Part of a small language model's weights: 13 layers, 3757 steps.
Each number is 500 + 25 x the weight over its row's rms, rounded and kept within 0 to 999. Layers, rows and columns count from 0. Numbers have three digits each. The size before them is the row's rms in percent of the matrix's.

# layer 6 MLP down (transposed), 512x160, rms 0.254, rows 489-511, columns 32-63
103:455504512546507539517487517464505508478524486495501503454497439519504459521469472503473529518491
097:505457475492491537505508503530495520471466495493499504496515485503523523501471518557490498523497
106:428521504525547510497541500496515516496476500456522496476454510499468478523521477488442500484468
107:481500523494512540485482509517470580534518510492450474505524500503507506503521500480467480543492
099:521458510501488470513485490460516497442505481513493474499525508524488514508460531487494508498516
100:497500486502511507458473491457482533484493503506469527530533513497496512479557504513492519488507
100:457484489502492464507519527523519513458544481486485539517510515489513540477506501495470532504461
109:482482511524527493529489488501556512471508507469538536461487467487464472498503501471504502503527
102:534500476482522487477471546495529558489459521515433509491519499506506526498443538547527516518486
096:532510522477480524485508520529508469490512505466482511522497538495485480502493508506497484552532
092:537485423510590495488475520515510499507498538520482548561505511503517480470468496525477504516535
096:512521506512474518543487509504487417478496501527511486473517485498483549497516486518506500509492
104:508496505486497496517513479477440494449483484499477488495487486495480501497419511501535506530503
096:506502475520512484512516512464515454489503507522486538486488503459521507540532545470470517479473
100:504485515499494488512461492507495542501537516535478495480545494477547462545493484518486521471483
111:557500488450506506526468529507478500527444487482522530483493501438512500516529482501498488494433
081:513465477540505470492482495521462465506506477454516545520402479475493480505480480478493509528521
086:462481527501476474494496551504519463499520494512525556451501485474527527481516483532499482482499
100:468483513523475506493525484498549489459504544480508486531452499511504537473497510493471485505500
100:488516519481481518514512434470511491517469473436477506468505501488530541483540495480512490495500
111:518482450452512496488498498501472477483508500535470512476498464472460534509459464490495465486481
111:522458475500491476485507516481547520519516486505508511491545467482468496514490489489535525534503
087:445500509499511485524515483512523513476493500472500523528478551491494510520476482532490513521486
# layer 6 MLP up, 512x160, rms 0.261, rows 490-511, columns 32-63
098:534535530485550498493518502505517496497496481482491532449491479498455513486465454486490502510499
108:518475492490447522466489505481491477530511458541538544503489532516456460500550490549530485492454
100:503534540506512499499454484425516487501468480556495475514465468508495478528526493519532496477508
099:513520500560517512514508457504486538523502472486493515504476460484513495508455523492505438499486
101:511487564526515507469515484513511487505480495499532511481537531483511502485470495513482511512502
098:534510481456500492506502547488492485488509522484462480504465493539521502517523505490511510466492
104:503494504517491508435523538491501515542491480521492458493542526512526493489490488519482506555513
099:502492517481455532508529497495535504533482497521492535515531455472480468488491476507494505511527
104:547515511538509515528516517462519499507497505472463485523504478476476518520468500507505489501526
105:475481519432510476524519508565500520521494511520492506478527491532488496519471478480484476510498
095:472472505495486512475532480521507526537528527481469490498490555502542464473517529541512517482504
107:496566511503549535504568488487505514522536468498507493528468557502492519483504500528524503496480
092:508523527504492519530480510483525530499524531501510472487519491476505488480506530510509515500435
110:473510508492496547560492490505497541518447449499497532498512509511506501459512498477498511504477
104:478498520513497488509553454456496483512474519541508500491486479484511489504489517495490523498461
102:501523501497445468528494523482530504509487475507507509523521490543492480479473480533484441463498
090:535467523507535511507477507497450523500497507446462473501503554494456504488518501493519459547503
095:546501508512523480469511497451483509556508508512473551464519480521484503512530466528491478508514
102:482515504492491466518526528488507551530464538498497456518517537509513494542488519540513506493523
108:490535531463466502532497468458544467489466449500469497515517471520493492454546472531502494471500
099:511467489475520504491476487501537498550507513475483516497491497529487543509511478532522464502485
090:475507504524467499484474513452481519531532489526533460488535505503513520476529478496500516477512